Each number is 128 + 24 x the weight over its row's rms, rounded and kept within 0 to 255. Layers, rows and columns count from 0. Numbers have three digits each. The size before them is the row's rms in percent of the matrix's.

# o: layer 5 attention output (transposed), 256x512, rms 0.093, rows 17-63, columns 128-255
# v: layer 5 attention value, 256x512, rms 0.0935, rows 18-63, columns 128-255
# q: layer 5 attention query, 256x512, rms 0.0962, rows 64-69, columns 128-255
# k: layer 5 attention key, 256x512, rms 0.0923, rows 64-69, columns 128-255
o17 093:127105128144132101089137140113151097154146161078141131144125108118144128137122132118094118148132128115137122095078124145145122131157111125116113111159099146129149134124146175121135117167161096147145119117087104116116161141122094125121151097154143071105165099112140158120111142084142136120110110119125145120146141132170077165140143135110122149139089192118131172098119125111148144122134
v18 090:122089161128098107157136154114115177156146145119161145128126116110103136145107114199109159134140148133125116156124132144109114144098140148153122146137109120100170085112135184103156150157125136132105115091140135118143123146079161131183091162121146147111177121128124155123147145160134131103141086146134136113112134171123140128106132030128133159136117102105131143126119105107082049100169
o18 092:157159111110064145142098115108115095091124150133164130137090126138099111123136138114157175151113139133083130106120109149131179095085125140108132150122155121146109155104056108107106121159121108110158143100108151154128115153131163173146116110147113142123120118135105147126126147135165113142124137124155117097146133128115139158152138172123090101134089142106095118119131113147096097137119
v19 097:114117132115123143153088159120084152147087138138126107143149136105139130094147094124138094099163171117127140134121148174131139099173108119078108151140110140126140148136120131119112127137187131089099120134103142125168152155083137097160094146142149139117138124160133125147138148161121138104129165172125137115125133164100150120151080079138133101117131107117132115148106097104131117153131
o19 099:176135139095159116081157151119145129143165123127132125103150146087162159143146135128134145133122105147145168107133095131132146113147126128152076105124122140148118104119149096101115140154127109133123121128138126109119095107144129114110146129170107149164113104134154147086138142125181126094116110152130102166162143142127160139173123139098124106169103152121130156135114123177117133140118
v20 101:108116136152160122083096095136183128141117121159109149117108172130147106133122154124118089127125126115129091092137137154083111110092078132130124134121132102088098118151154166115131155125112107119120125134089129151097107089123150117159123120183104124137106127122092101107154153166099159136116137140149109175111162084124146105109158160156135113159121170155124141113147152118112110082111
o20 100:147150045135136140163124087118087166123143132114150136112121130137150140068126094094132154119120142109111178112127165116118095148136177134105117106108126176168155117144148122141108147151157144146107193107149099106125151155135134130117139170133145101151077129113138122136129139115111121160174147123117125116165085155150118176122132129185135086125116115042104142135129137127086109133128
v21 102:122145171113108148131139094129164111165108128162103143159142168166171131098118168107146155086153126126131132113114147123102120135123121114115092104114069102128099118129138131130100132150138155114095144122111132123125119102127097158182150128136098104143141142175113141214106163130142093148116102125146132120062148137131102153118171161156139152156135137136126146120114149148075147118112
o21 103:157119127137102138158119145152117106080178135142116131151128113130109143114120158132123111108120125117101134163151133129133119157138126117149153162129135157135101140156093144155094135163134100129181140107115165165177131106100150160161145123145155125131100120132131134106187145168139134115140095152153152152131112119162137086137179130174110123084076108116140096126088134112143140124075
v22 093:112116109098103132145162142123165115158130133093130149145142142084123149127136140151158123112126173110137114147128105137129120114115135124163149154115070139066160113153107100118153093091118108097167129186127126116123127130085130074122152106111114083127109104101169129110126121117132141149127086099119151153135108134127120116151156138138139125142134153150137158113118112149163144144122
o22 097:088157101162128178138156182134090181155157152111142087141091117138152119107142127144105130127136094135121104136116117129080138062156119113166116140095160133174114122122110117148118123097169137110122082157137136129116144124127150183152123105134147115164149129116140149137111138149149111163127166117135116122112129148126111135140142150141122134109115117130122139122091102114155094143123
v23 093:143097125149110077092104151132103112096119127096115123107122139090134130142160088097121127118115147120180178176171122115125142134136099101122134131148162105127130109132108130125118096124111113138122149154083123146130148103129114145123145151157113141162154133129096123130141113122087109090171107186134135137127134158120133093096130116110069110130131125121116142106150130108145050043137
o23 094:115117146121137112142140077116110133133081152128121143152144116138129093120141124139186137150115093137090118119165167139139146115080097155125098130142119142093097137137127119084126135158115126124124115140137100139124182125099115106110139132092125097124154080153109174149146155134143136121115129157149167138121123171084116139135089120151167118135109106088109164156164137132096148145128
v24 094:123142158128118133122136138130152110133117091106072145125124145078155099122159125131148104098102085127134140093110142117127150126094136134109178108116126100115129129113120128085124144112121115127101143120158118161141109092113158100132091130120135131105101118131152106134165148104108139122123118114122132161074174093130134127104108151128187116153099075096113121129136112134123179127103
o24 094:099103104104114171123177124124125182134138115131137114101090135127102124142102124098145110167083146102170105140123148091139146119102118151131080103100116141140146139121140152155122090123132136151174113116152089097145109074145150153104138124154147122168110144127166099131123128159092089124156140115149117166169101181138129139173135114140147121111100158104104145140104114118163107120154
v25 096:097180134146098129101129094126119155134172120094109133095136136095118118116108150167129125155129156131149148103122111123102130130089125141136146103138106109086120116103098148143132138116171160126117111152108135123133132119105136142152092092161112110116153161140178154139129182130122106179118063088132141174102174130114098055141181047139102174164109112097124158131124108136149093130147
o25 097:121130152145105119145123136133110144127187134123141167117104161130172115129169087096134090128103141140139084139121130148111103134110085129139131086146108134129121138171171120102133107146145132115110136080108119127129151109155149146125097142128132152114083164084080104153086146151170121143116118162144130167116138139129131146108114152173112092156137159114150139125136127158141107113110
v26 105:139105136128147119149137179130118146131144113107128123127139173157107104137129094130102170126149151137097131172131122169113120135173153130157120164164106118141112076105132128114154116112133103145163147151164134122177141052127129097214116112138124146108169106081129129156131133142125142111102141108136118087134138168125121147166116126138128114129157148124126119120136155087086074133164
o26 105:144136159131153142121100155111135131179075130133148104134113103131096129129125160169114121116081142136123138120162107119125144129132136115142119153090149126138111141107068077099127128127130115088151090114141155097148101110108047113093091138099142133162107130129143102160125104108131142134117105117124132107040125124126156111168146133099088100151140117156138140119157119111147122141136
v27 093:107116106091139145132150146137122126116131128148097154088126142148158076128087144122142121110118126132121146113093084131113120102118098164089116117109132113105123119128135149136136123167108095132114132130123132136104148157130153131123105123101096131192081142110121069111119108161135123128120143110130132145044143109127104090087199182135126127120167094157129146111105132155109166118137
o27 097:091154130118150137126133144148101111139152184127065155135141158150114148093140097121109134111108150130131117148146124088145132158143113158076153099102122157139124204168122129126152145141109135170142135137194114129167154116134146194146125136138132079146149169161163110121098102114148120113130148104114139142129115138147101132111148105093122116122098148096155138087145179172101128169159
v28 095:127140144146103131123094118120104126115134123128102121172125072121180116151179113129149096141115115107152133116109123129126099102093181155110151116160119110123132157147118099151160142115130110092086108113170121123164121148097142101115183108126154119135103144105170147147062118127162149106128114095140132154105121143115131164086165077119138114141122123120127110171134057132104087138121
o28 096:122108145080093133120153088139127181110095160128118168094170149131107099138159108125139143125144124107109096125067166132131106129137151105139131103148170118125108139166124173077145080111117121127120124114107125116086162110112143104134090153132148137110089128149128128131129118121095100114101133134127089097175099116142113178143158112114114157115120189147124126132132105135113193137099
v29 102:131072132133099144117124147136148072109114122151121152088136122112094130115139108168146128112122129123081137048150146127131131173150144116162131111107105130118123143102109132120109170123126135084103148142143133129140110114113137132117126134114117129096123122122132164164163141110124149128121130131119144135136178062113130126103171133122138158147141153094127140135134124169172130118159
o29 102:127142143135136120130142140120137125119170153115126091148139120100151101121107123097124147134130155161162138123126118141147099097121132126049130079110143132156112130129093136143146161131110035126191087115132130141132117110093129164116097123147120101122123160147114103074140133145080122157112147135140137122126132124096127130119102120170135149088118118135158072134160084098147125135124
v30 095:117154125148102150077123099107089116182145153131144091107116133128102148099142114148160152133144127139195135095161105118117124130083123109051165160135147161056073131166116152142124118117128122179134097154131116127172087120072173153145168116107121103145119124109122145074112083107169107170123104105134150102111131112140140118151155091102113135092099116124126102169158138132126111116104
o30 099:100155148112139072091124129138130139147158156125125116127115156136120086123156118128087159170147125103121125097076139135159111082142123182145146136164114110091120107108098161133128178129156112116127097063064126134123129144166118103101099183137120121099131106074105137131124167176095143138100132132138121153171116132151090152099148128137120120126174137163142148162120139156138125137160
v31 095:151149116151158127168119114127127160125092144145112147120077130113090143125135141138133133130137144127152069097148144119118129119116109069119152123147129087127123098168136091060108147140153138137108144134124116115134108138119169154146125122130136121150108137122131122143142149132141116140153125195152126070097137182158147156151132116144112137210137138119126094134133113141114109138126
o31 095:138105104133100151146129143131146115101130135109124096111128142148130111156157137114105148115125127125138125145155135111120126113163157132171128137094112166123136112132125120138175124124123122095150059122063154099122125144084110118102139149103155129160194113170132092115121148159097100130166110135141118117162085124141130102160139172144163101119137099134128129119104133106149090183132
v32 093:148119119109134134125089106126145156195122173127140114123147122126122100157138129110124109140156157128111124204138113131161149119160165133140146155118129158131117140141136125103127124140156147121191138105128130109128144130099163117087101105117157114163111113114132155081135106132127110123115117156117118157149150167132149141099115150116148111144128180160127140158136151132143141136147
o32 094:140136145149174122136098141130147130124091134117110143154139129120137132142117123160129149151145074162102141090089124127089120126133161081134140165114110141117133112118158130130144149092127192123105153102113103180143121200173113096130152143087099174132115147171125138173095138125133149115102120122106166136139138125103146103118103126174123170105143090126086095151140123113120143107141
v33 096:111129149107100152127175104119121113146128128118138119175137086129117122140087111124097156134108131125149099144146113123106097082135149169131099140118126127129107091098128108150125119121140162111134127153120126113094121085124150085100133124119106151097129103105153096105179126133113128093136144064130153140119100165154095157181171137148114093075132109139127121105144078131139120158111
o33 094:172125131152142130138128142136158143201117118108152099111125151140130132140162130127123110130139121128158108123153120148121152128118120141120128156149141117125131154105141145127135092133100121180128150095124117130083113160173097129163148183108123086106130120106133131126092150169145148143105102116074104095125127140118113149116101131118141115128123111145132126114079120117137145134121
v34 081:131129128130144135093121134118130141179111119139116153129151139126093175101106146103160103135112137131178121126147103121150116136067091144140150156121109139131121121121117114103139086162126159093112131145077127125116091138111132177110085149148095139132116165155143104102120167134142128177168080101128127147131118144140121068134100094109114124180107157103121122101127097146170163102127
o34 086:120143114123131112107117131146131123123132088122134169119099122126148095138114082173123074155154159147139072145116155122113097120131107150147105122108109115115127139167128153125099110139152087151103097116133183139105149153115136129165152128123118134100135099119110134120166120149145114101128097117109126170126112155124162130122137139165144127127079116131095173104122135144108131170162
v35 097:116110123180126151107105126128102133121144112118148111122097129118119140148133108126075115127134140124127122101116137123144144174154129130132119155164116103181137118154150163134113107140162130116128143143134128128148137134166137127173143145156103127086159124133161162125131150124099119140139141116115100123151122123114124124096098131111137120130103158151130132118134138109157075111157
o35 102:145111132159138170142172075061122115116096128126159119164101093142124177134130131144093136127109109104090095132102142096114101102079093133112128161116139129097181132128120100104149142155142131127118118155139111112114125139133136116102135108121136129160136096101119112130146131148110136141173098126124151146115154153103108101092098155153149140136150138134172147119147129135157103132105
v36 084:123082133103164103115153124130186145184135127140120145131131129105087101121133105140127129112135069131112162133106132134112146118094142126131075105136180137123128132109109131104160133098130162123113160131197119153137139125118126145144129132102120137085136170166173138115178099096129136153152172090100151137125153143158124135087130189153124111080144148082122099123139140094146148146176
o36 093:127128145138081142094123174150190129102125142125147128122115127121127117157123122106132139124083140114146092126139107157110159134153133122104108132072138084126107184139058117123136139107123157136145132128144109106142161113129126128124141098123134128146125129108124087117140131106166154127168144134143114101123113162119129080126151116098144114145080135152126135103093162127118164127124
v37 089:140155132136169158136126069111119091168166143163161101103119115145124150132120152197135136146119147115104159131130135125089104140143092141127126143114129153087100113172109155154115117177120096139113111093128124129095146138135115141190097131111085092145118159153099128109133148143105101150127140148108139138096114090117126094146169092135126067132120136127130121128120137138102176165100
o37 093:172107125118117143134117144133135149119125161114114135127140162111112140114145105127133163103151122093124188115159143126110139119133146152140148152132106122103168138097136119156150135150080140099109152169170164131123169121104127156126109138172128145132126147097068130125122143153138130134140113108080163099141138177131149146098153077155135151115142139086120098103159130135148107107114
v38 096:139104123137122118139146164114105159131131148148098106116172145119109117103097131105115137103123141134119138107116120145151102138116112131066131114141111109102079117155129116094150127130152045137133113129070122136104151117076164106111129098132163122142153105142100156110122182189178143124071128160146119126089123095116163153122169123144159154084082153104130110130118138136105210111122
o38 097:142145124138101124081153120094101201134100121146163118088152157093082166149135103151176164124141117153140182111125136071139135102144148095089074165155127131147123105124142125126115134100130163182117147115139132166094150097164127153141137158104140114131143162145163112151139102127131117126111129101160131136175125111104111150128130139123107112104164058076151131117110108157166134131130
v39 085:140137100061129149142114121126143140154159153115118127134156139092153130146154127142082071167149143129117128122161130104165133114131131136095111134131084111115151141098112097114140113087133088141156124127117130115113128133085188165115123157103157107131143124095136167124106131150093141146157124110130140112097106103138085138128140162118099114135133143125135130147117118146163154126146
o39 092:114121094131089140126134118125157165141077147144150137122125138112081129156119104120116159119155144107177130147141126102119102198131134138135142121099188164164118109118148128108152111125141153135108176117150124131141146115108096118127144135151106137158170108122118153097107143095129138110153117092129105099108139116115113110144106171118117132140119141125087177163148133093122144110154
v40 091:115172128133153162115137119130116174126107123104106170154130158146115119108063129124134127128134119139119058089141099115105118092114110152071122135113094146096127104104129108135178100104164146110092114119089131118130125096126110166137116135115101103123090138110165137136133156137117102136144098097155160102106129128120110096161219114131093128176142110124136137086147091136123135155144
o40 092:071083081118093119074102110117101061145116107114124140147131127114122129095155146110130131114121151154110115095164098150140098121118098142105145179128105120148105105158095142100105113151149082140114145106164119077117162095102125166146134157082142145159142146129117157171129108129125147144142137119124077128132140098197149174103160123159140131128093157112150130071116138105101117142120
v41 090:130172138115138149138109095127151099112105121160136157120135097137112159101140168105127066122096090129158155076135069106121135132101093124102141099122120112090091145148123148090085146093067139148118095118178121137158141122133092136103123150129146143139103123101115112144111141135089142129143143154108119146125171116089106075135103131142102137132121106122126144126156120176136152054124
o41 094:137152091113116126166115116138121143128120154109124111138141132150152095110151090129162100141177148101131098158137117117143136121133113121129114090099128177115135163093161129150129124139135085127143122147127121089145128105113134165163145106142144118104081153123128088126110145117158141144095099129089175101148127131125090154097129150129154110123124156115094148180118151154135127175165
v42 095:147137136130193117155162177117111139136122122147142140133154139113106158123167152130099149134104130123118135179103085120117108098116130182129123091107131136134136160137128088130121130087113062136136117093102133132113117190132137112137154116139112116142166125147195133102100168166151135126133104142130121128155131127122110092126180158159082148125119114122110139062117125122128111119120
o42 096:132176143133138132166163120120101132163117122134103133124163166099128103147148131117164135116153167130106151119160149088080098145121163096160145144128109124139098149139121127132114114156160090159111137125145083110161143081114156170170100075110155140107142148140180145175146154075124109136140093076132131133108177140135162155133098143138136132149116123081141111150122122171080145128149
v43 083:124120139141143126156125125119133063131090134126107128129119135133152123153093113173159117127137137114133123111130172136137111137112135118137194132150119140109117159106171146087141104162146151129127136145118127123108156140136124103124151120140114139145150137154181153147132104133136107131105139130151139133120171121152176134146109195064153121132113093175116152095147095122116098154101
o43 091:103141077110144177124144164104125140085135168141117144134110130146129134099059180091112104175107164085105123143083125126161071099142128138154111116141162154139107118116137134137113087122127120151165102126057114126160105166102120120099121133123109149158122144117123141145131123150156122118142144138129134135152135143103134117137137126126150121112123113095102125104087106141137104133131
v44 088:130123142120126112099143120135109172124125107077143137120129110123170107117147133087123099141130116126167137123143126125112162108143135125102104104104125109123124113166170099154131134042120134135180131125105136117144145132119154182126133115119146129144121119126156111130166112126119123161119113116143105114106166174136149153104122197097144126094120100119127122111131121138149154170116
o44 094:118168091116125134167144149141171141128125095129133114085129113169109118142133138148112119158119132155119057113128126087132115127131075093094150090155140098122138133163172147091124146106153132151155156105121153128133116130173130122178106159118118121143123113130134144118161147129109109119126167117113137168141130103116132135191115144110157113141101115116135111114132120137167128127153
v45 095:141075131102127125142143116136153081105148128132153155136120095093134136113152150155110108135102148121107118102148133140108123124106116131146112125091123112065135167156154140118130119147117119135165140125165130118079118154143157113106123115144110140121111120116088097134133114131121170160124121123128130170122117122126129115115159171142176094125149152105126132161130124139164197069132
o45 099:130180132141115118140109176134104126115145147099129076142135161169156108128113093114107151151160097103119130128093138124115094126151149122089139104125176123152148141128125123139174075106121149171121097169129145116146129123109107178108153176156130114123145139132101105106141120115133128120158147124143131118092143151147117105161115091105127136126147118125105063121098108129133133098144
v46 093:130173134109139166143144164114142150107112131132083092162111152134109099099140145111111146139139116128120184124123135126142123122175099154098105087095105107131102102107105145089104162123122105123136133093083128143138101121130127150115151155091119120118113106132108152130126145166091123144158141122127113149094078089142130127154111123130146146126139109115114128052123116139162139144133
o46 098:149107121127148109136160080080063115105160110124137162121161130129164133087130119158130169158178130130147151098126153109166076108152106112152146146132142108147121162109155132147120142151139115138134134161138175122111143114142137148100155043135130122115094141104130145141115124113111117116133141099093137165075173095115110150114133165194134097123131131083128155126111104146127162117101
v47 090:120130097136178128110090133123129109169127119125062167144101171132065157109174138119125149136126145113113156060130107119127112154134103129117166153146120086049145146154117189134146109097146084171142120149138134129146094165091111098144078129122119144146104161109125195117133108138167198148102069139150130111115117126129109089135094092146152132109156151123136137120119135111111126070170
o47 093:160123111134132115146124167114131137137135125158157088145100107104108113165137137089134147152121121147112148107115152150096139094118126091180129149104149140147156092142147111125096157128148134093168161121110131150146134151092162155158093124127165113146108089169126169121081126099155113113139109114131124123113133145162116132112131118145114133125106124129106144152114064134134097159114
v48 106:128150105129151132112090116133139159220125139119090131115155154127058121134170155087101101145124119148147137103159138110100098123101135134124130133157146149110075150154119122096111139134119078159142142157178134141123117138155123142134123121112114186140074125093121117141114140086131117160125130167131126115131126098142166069107095095097134117082140146150126127116125126144125111079124
o48 099:117144087109107086122124086101167112108108115144137127148070122104114129129142097119164136109126145137133185143113158141149143132106105129141122136064102132130156093092121131150120143182100141078133144110113110151114139157147153124096135165090134114127131108158138192139109166158147125105120125069097115137103185157135078151093120155083109086122089083118109166128121159131096127147148
v49 102:105132156117147141112149139117161098091153122168167149121104091148125145133146171137143128135128140131126096127109113115133116151099094127136081145099103159103127134070116150166110147154113147106138121131148128119113140130113127111161140100139100082111154111148157135126117128123124123175149070110139118138177120132111080096126180139126086142138097131084126133081100119124142115157116
o49 102:162155139112108112135066159089120120157141094116130129109127124103102134106145100135121139143172148102140135141134130160144103142115136072148116115119129115092150167141082126123146130109114078106115085105123119125126090108124112091124125145129132156116113141085097147127162112167131129155116141104176156090119165105115118134113109128138107140099129144119118115141120169052145150120127
v50 097:116089142128107122127166158139126166129125124137142123150113103126080103117182074116117102091111161127138121120141131107143157146107118132156127120112132164117136118122106148134140100145109128122119166117184126126121119103104182105055121144118052085146112117149200149129108108085100116107137144158114120148142152122121128063115091117097114121161107130103147112122123124090193118101151
o50 098:124115144141132136122091129154141111201136157114149141102148152134098156135138091150145107174154112122161120140102141108145105112122136124131080144131101107135130118142098138139134128126132148095114143118099113166100109154113119104089145114124130146142106093149122129122162113187116151153118115121160164120163125172120094079162100165130157115102135122149110115130087146124074111102141
v51 099:130123109080083143140130145119085127148139132166149115141130129149121120122139109126093136102143177123136122163120105115122113121132121125116077115086127126119152148135118149139112134119154145112140170138087115126134128080071181176141097136118175122163106166158114119113138111137104127122156156155129150131114105146157112172139133154139111065136135140140132135142148127089093128186175
o51 100:136143155088138160142093149130128154152126139171099111100136173114131125154101125105109152146089111151138147123134108112117111143166175128114150114144154132196132135143124110150120120098137157136087144125130150150125127131134077125159164137165105163135155125134119148146125154138126129136118137130113113126134112131132160163167120113112126123117151117081123137165129099137105117102144
v52 098:098163115097088134138144135125113128122105134124105095126150127136068155156057130175148184173107144126143110102112123117110129116182144129103099116124160158107121089095117176149123090112111120184160121062121125112121126167126151132119128140065097138131148129148117151122118111115127128144147159098135134145115098108136109127117142129127094130078130084126124156173129126125135129172131
o52 099:141111184130124094130131117131129125121141098129104072172135157134155122128157125165091153154145131139081139091130151111130141139151109148125140163144080112122155116137136130125155150149087087147122143126147121130108149076133115128122163132138147101092138152141069141107155153167146124160164086139150111133122167084126153097106121136096150183150161120128175115131124130117118128130133
v53 090:116144089133137124143122118129120145117105099103147107092121129114116130069107143135137142136095162141106097080148111132138122109121062128124132143121139116109120117187128121119151095114165155164122109210108134125126106100126121161106178114100123104097114122094106086127119144095149126185148118114130134077113142117136110096161183115119123128112105152143138128141127119166181142073127
o53 093:103138141133104130080153104103124158101191120140131145125095139095103120073128092091102128084134122156152128142165148117180109102182179150121125115140101132127083133119148104123081133097135127132114126112144138157116138110120125138086129145111148149132122115119114153128091129124132164114133099116144137130123137133136072106092110164101112121133106160122087135137151112110138128169159
v54 083:137152134129127141099123134135076117104127127123132122140113134161128140174162067137133142142152132136129156124118139115162096160183138119151105130109123148158151124145136123154151137096158128066122121126133126136123118132160066112126143126121131173102157119127147137161093112158120207130101117116136121123120113107108123137155039086104135086138135162140119129080094069104161077146143
o54 090:114136166143154117147148135146113117147085077135159112090142103112147133096109125145119128107137141152120124109113102138146139148122153132117153121147093090128123092118139124118135129111148105120108160115074155143125100115112118140165098087151147167118085138090141143156135146129085081124129129152157137122115144162113136140092118129113155115150104166113147139143150084140106191163068
v55 086:106117127107106147146134110117151138141073140162212154134071114106114142177161092120104143130136083110113117132163135121142103112125110142135127137149106138091137145118135142112126128116138177167145115106091128124157162141146141122127109115132134140109100132133092114154122150133122147098119113164139144119046125144147096147083107129113141133053178099104130148115094162097175101189123
o55 095:111115143126118148122121142097111162095155095154102086154155090145113129186118155096122179084161106098128167126125151103140161177124128077130125138076135113115170173153083188115160126134144129076101112151125105193152094136119172103135121122151128135133155152120120170120127144153146135140151152121126122123113085120178132131098077109118121087137126124148108168123127123143148106106102
v56 087:142086127129131126094108106130109125190127144072143144085105157126110135117150123105126048112143111119134107140195135132117150104100149144112092152117132137108142142215111144121114120131110140116142106093122141113163137110095107119121116135151142115142127094128140105103161076126068113123184111135126145182130117122152092129117167127107115107089143133123134139116130125095106130089137
o56 092:135138105115093128153122113074159151085180144127157143162131140128160121137104149165184169164114102115156128102159132131129122105097101081142171151143125088178179095128084139118141163156122141109130153089142068087112097116142142093187148120112133112118130104144149111115147131163159182149093129108130110115105111141150130129136125129119100163086121112150148153131123127158105178122190
v57 092:146082115123109145093111131126089181140130132163150121112142140128137111135155152126121150137127104138106126118134118123159139143126146154136092157118143128111147136116120122117141136122119100148129117110144125119151111083155139151109174106171107131114130146087163122064130129123144151159119118135142115134108151173131102110119147185133146129144185167161137123112149131117156095131150
o57 098:149118133158107137187112094104087102132100119091127143090117140116134147141125121099090106134128138131084143116161125117144065130143155101151073097099159122107155166130132113083117146120143113084130105118122123096094121144144094102144112137141157133087106118135151178169163119131102174108127125140140151122095144139134121134123137112178151139147119154141136157111137143142128154120151
v58 089:120125084114132141096118100122101144165140129143130161190165117150113078162091123130080102145134138135118094158144097088092119145126123156095107119108152127156155122159137135175103103140190129125150140151122135139098139090124095185085117139128099144141120109133177079120114148182139142093154142101129155108106133122107100134100128088122090138110128142136135112103095084124141150162148
o58 097:135153137116113139167124130081150068142104111115115124121105143103155126120150104133124164118132109154156074121121121101151114104096125125130120110106109140122126095125097101149121113146140094158160152101104156162126155124118127114076162105107140088128125113117142161170110132145110108112124092104139074144134172106166108152135144112138152115067138096129116163100155158123139139120157
v59 078:125146088146137133103165091112101126143121141116111131120090120144183109118122157117087113188108109141146098124136132135143166128084088154135122106123131115117144165136097069120127137139121158155130120161107121128132111148133075148103137162143129151127143119070092105131136124176164143134161137162118128156138098145107144131127132134184126119120140157150124111125150127156136158151083
o59 086:129066082097153104133146102133101161120141102117094106116119194120162098148140149145129132139171106131153105071171162097144105130140119162145124133146140142079131109092157153160123117130162133143144118136160149111111170173103104101142139147150121104089131100139146157140139125080161148141127107105096107122124139165093125108127112099142186138130149132159120056118141107148140185113115
v60 087:092136157146125125092130161132126062112143137152076112138143147125141162134103119112126154157157117115079133130121180134098164113135127055080160145140127118073150126121131145131137086161181138134065138164135137131126112166067125102161142114126108109103142151130066142129129174138101133136096139137143151135156103074141122120117136094114123143165143116135113120108144108129126098169138
o60 094:129127147113127153107131088105133135144137117138124175162109127122167150130130146158135124117096124115126147115137139119160159131150148162115102145136145142124126097149112094125195132162094084111132121170128121108113155135107146156124114141102151117079101150116100172073124146105085120115129133152083046139155157133090125131149160104120141152108137122117102160108103128132161129149079
v61 090:147139141103136128125106116120102152080124133152135157135129106116138115090114140115100153119098144122130162126133107122157107115141155155116104091055112127095103102094125114116107147155100150098088075124104124119052110123129148116123113132131069100138118131095148117122133129179146111128096151137133128108086114116139136095109160137145079127197094117104139147101123098134169189155138
o61 094:140108142107108165120131132179146111136137122140127131098121152121115130096101094104137149117121160152141139118152105075120127134086124124103117121171131135119116161128141146146167104149122106158127188135126108152126123140101123158161113134138113104127157149130130093123101119125105126113126096132088146119187104176121131102107125141133163095120166142107157094114150092121135143133172
v62 088:104122073111109121122126097122136121111158116147156170102114180116136123108109099109146105096169137137124080142151113094061121144062106112141123132116106104094104123117084145115114132132153111137137155173130126158111105127122144154120127110130117133161133111111144119134139128119080115131153130140122141151123153180141129098087135138149116119131140132138130146121111141105119126071134
o62 093:127131140122180143150112111109159096183144163103122120133131128098104119071143153139127118145086098125178140106136148127146182127108146124115126076111169163143164124147129114133112128143119148124142141113164083121132170100192145103116169163104130099143120100140155161167135127185105120123094125116132112093154115142117163161149121094097148124152131114123158158135160178113154109149139
v63 091:144111110131126134085139161133126123104156106185127105133100125112104133166137095139159138146149145122151112137120135146141106148230134154133136120196146137139166118130132137156118100151160115106117129104131127112146169149158107135109126160138109089118181078135098153115112129161153120093117104088117146099163122143109093132147126148116123155150121129150118139151133134138087097104152
o63 092:086108126131140114115125072089141097114073144139087126126136089133098163125132162139094070121145115111123126119109071164113114124079147150165148114127124110115068100115148133074131125143127091162130107124124101095122147112119080136154155138151139122119131141179140123090143093143147095114141132103166155130114121129119136105168134148178103170120133133138103097137113075128118153119160
q64 089:119154109144129120165101103115140143083124140136117118160140119079172143131168108145082146138154102129141095154154132104124141105086157122129079103164076128107142137115132117107138068118122116127129129121098124113115127133080188112136085143100107100149117127109131098097124126120169111107147138137114142115116129084131132100140150127141115090108168113090129115124095136137109094117151
k64 074:143144121136132065136171124139146041080116096098106111117136105148121108129097116109135114105099135115081180112153168123123112150113105094127188135129121134127103123116109112143129122126143130115152127153147139136116109131160108139116140153125129129114083098174113189149151143100130157146125114147117117146121118186152159130110188109072116130129143160138152117139142105084114156152093
q65 087:102134090160147118187116145133102106079130152117114092165153148138147144075113109114126099113088109136182144165105119126157168133099148119127144093125127134124172142136084125112123113123136140108117128082171119099161143149105147133115084133128117112112077095133110131076111174088127125121120145133094172127133135116107148077120086110111110099127116085130137101112097113115103118118119
k65 093:148099124148142152169148097119182168149136128127108142165122115141137128123129160131129143166122129117166154110118114106123097146108113133107147121119108130117124135140078128115142126185124085094157112087137113098130140131109128133120117097137130114157136099185120134068144156105131153120163138107176110098185126123092129099121104121093118059120124150116116109127077146166102151129140
q66 082:100180126121088146165118171121121089101133162164116090130151116118144144071124095077197101113119122116139137195140106177145122135095110115115138122129141127113165115103077184109129153094168134112128166138132124129162131134097178146133114095120071127106096140060105120142127165133154147093124144136117143169139144116136158108130142138087076087144153097131110166070146141136138091147127
k66 086:136139100150152124161113103152156169134102087106125129137127120141101112125160178146074138157116086106137149088117108131155134182156151143124103108086097095116107153173113097112157134162110114148128153115111121106123155135124125123102129099136116092152152101153142091085117131115141079147106090110150111129152119119115121147116116118096129113115113131122138133141041132133113112146136
q67 078:119147121114144122119136167134109122148099119133150149131108155098107123118079150100165114086089130127167134111121114151135089129158153145125167181106155114147105101107131170156148175127085180106151092091104128146140124152150148163127173072136136140148134144122131123082146129132088109090109142150120106102134141189128142154134104093113097141149133132105160143112160149150137145108131
k67 079:150138141154114156138096121118136163152115158140111128132125168102125167130105124103121139163125145134178124110132124145150126117120209084100143096098133111136214153106152098078114120147108134151054131145150122135123157118131147123138118103101122104113106148075093107126108114131148125097090124099141130139140130138149112126133096154133136155112144146109084102105128142163165105088125
q68 076:114099108131148108128164153122124125145145124096106127123104163174128160121086098138113123124137102120160152123107133104148091138166153131136154162114147159111098134149104141117111108148133132119162120146161103134151128153109104102128113113121157117118115124163102153140166128101113138144099138164139143116109111157107133156137094149116143129122164144151142112185135149137095089129120
k68 071:142140173137142147129128118120155165165117119133179132135089103163141117139168132137141142145111129128091124151078073147110132109125125136144143134184123158150113131149071121119131084156130139123125105165071118115149094149161151163121076126108138108118170135102096091141103094121134104123136111129127150117136135128138120133103147108130113144100137148121116135097104201131115121136092
q69 083:124121114162123137088133130134133139139130151111152152091103156138126137144117106141131146156180175154082132097133177099116139138136115140135113133130142127113136105170180139148112129117138145138107115182175142152138107131124109132129159137140160154152173116114100118168129104152121112145139127137146115147087139133143106169132147152148139156127081187140141116157145117127152134135160
k69 078:115124157113117113074084100130099106158163106116159124127119108122160122163147126146126105107119050103136110098120095122116141110120125168131067117142122115108158104086164141143163112099127123165128138144123135157098146114147158100160149149133129143094162149115126137170113100190113131117120134143115136117101148120119129079126155103129088158186156086132151153114160109066181108157154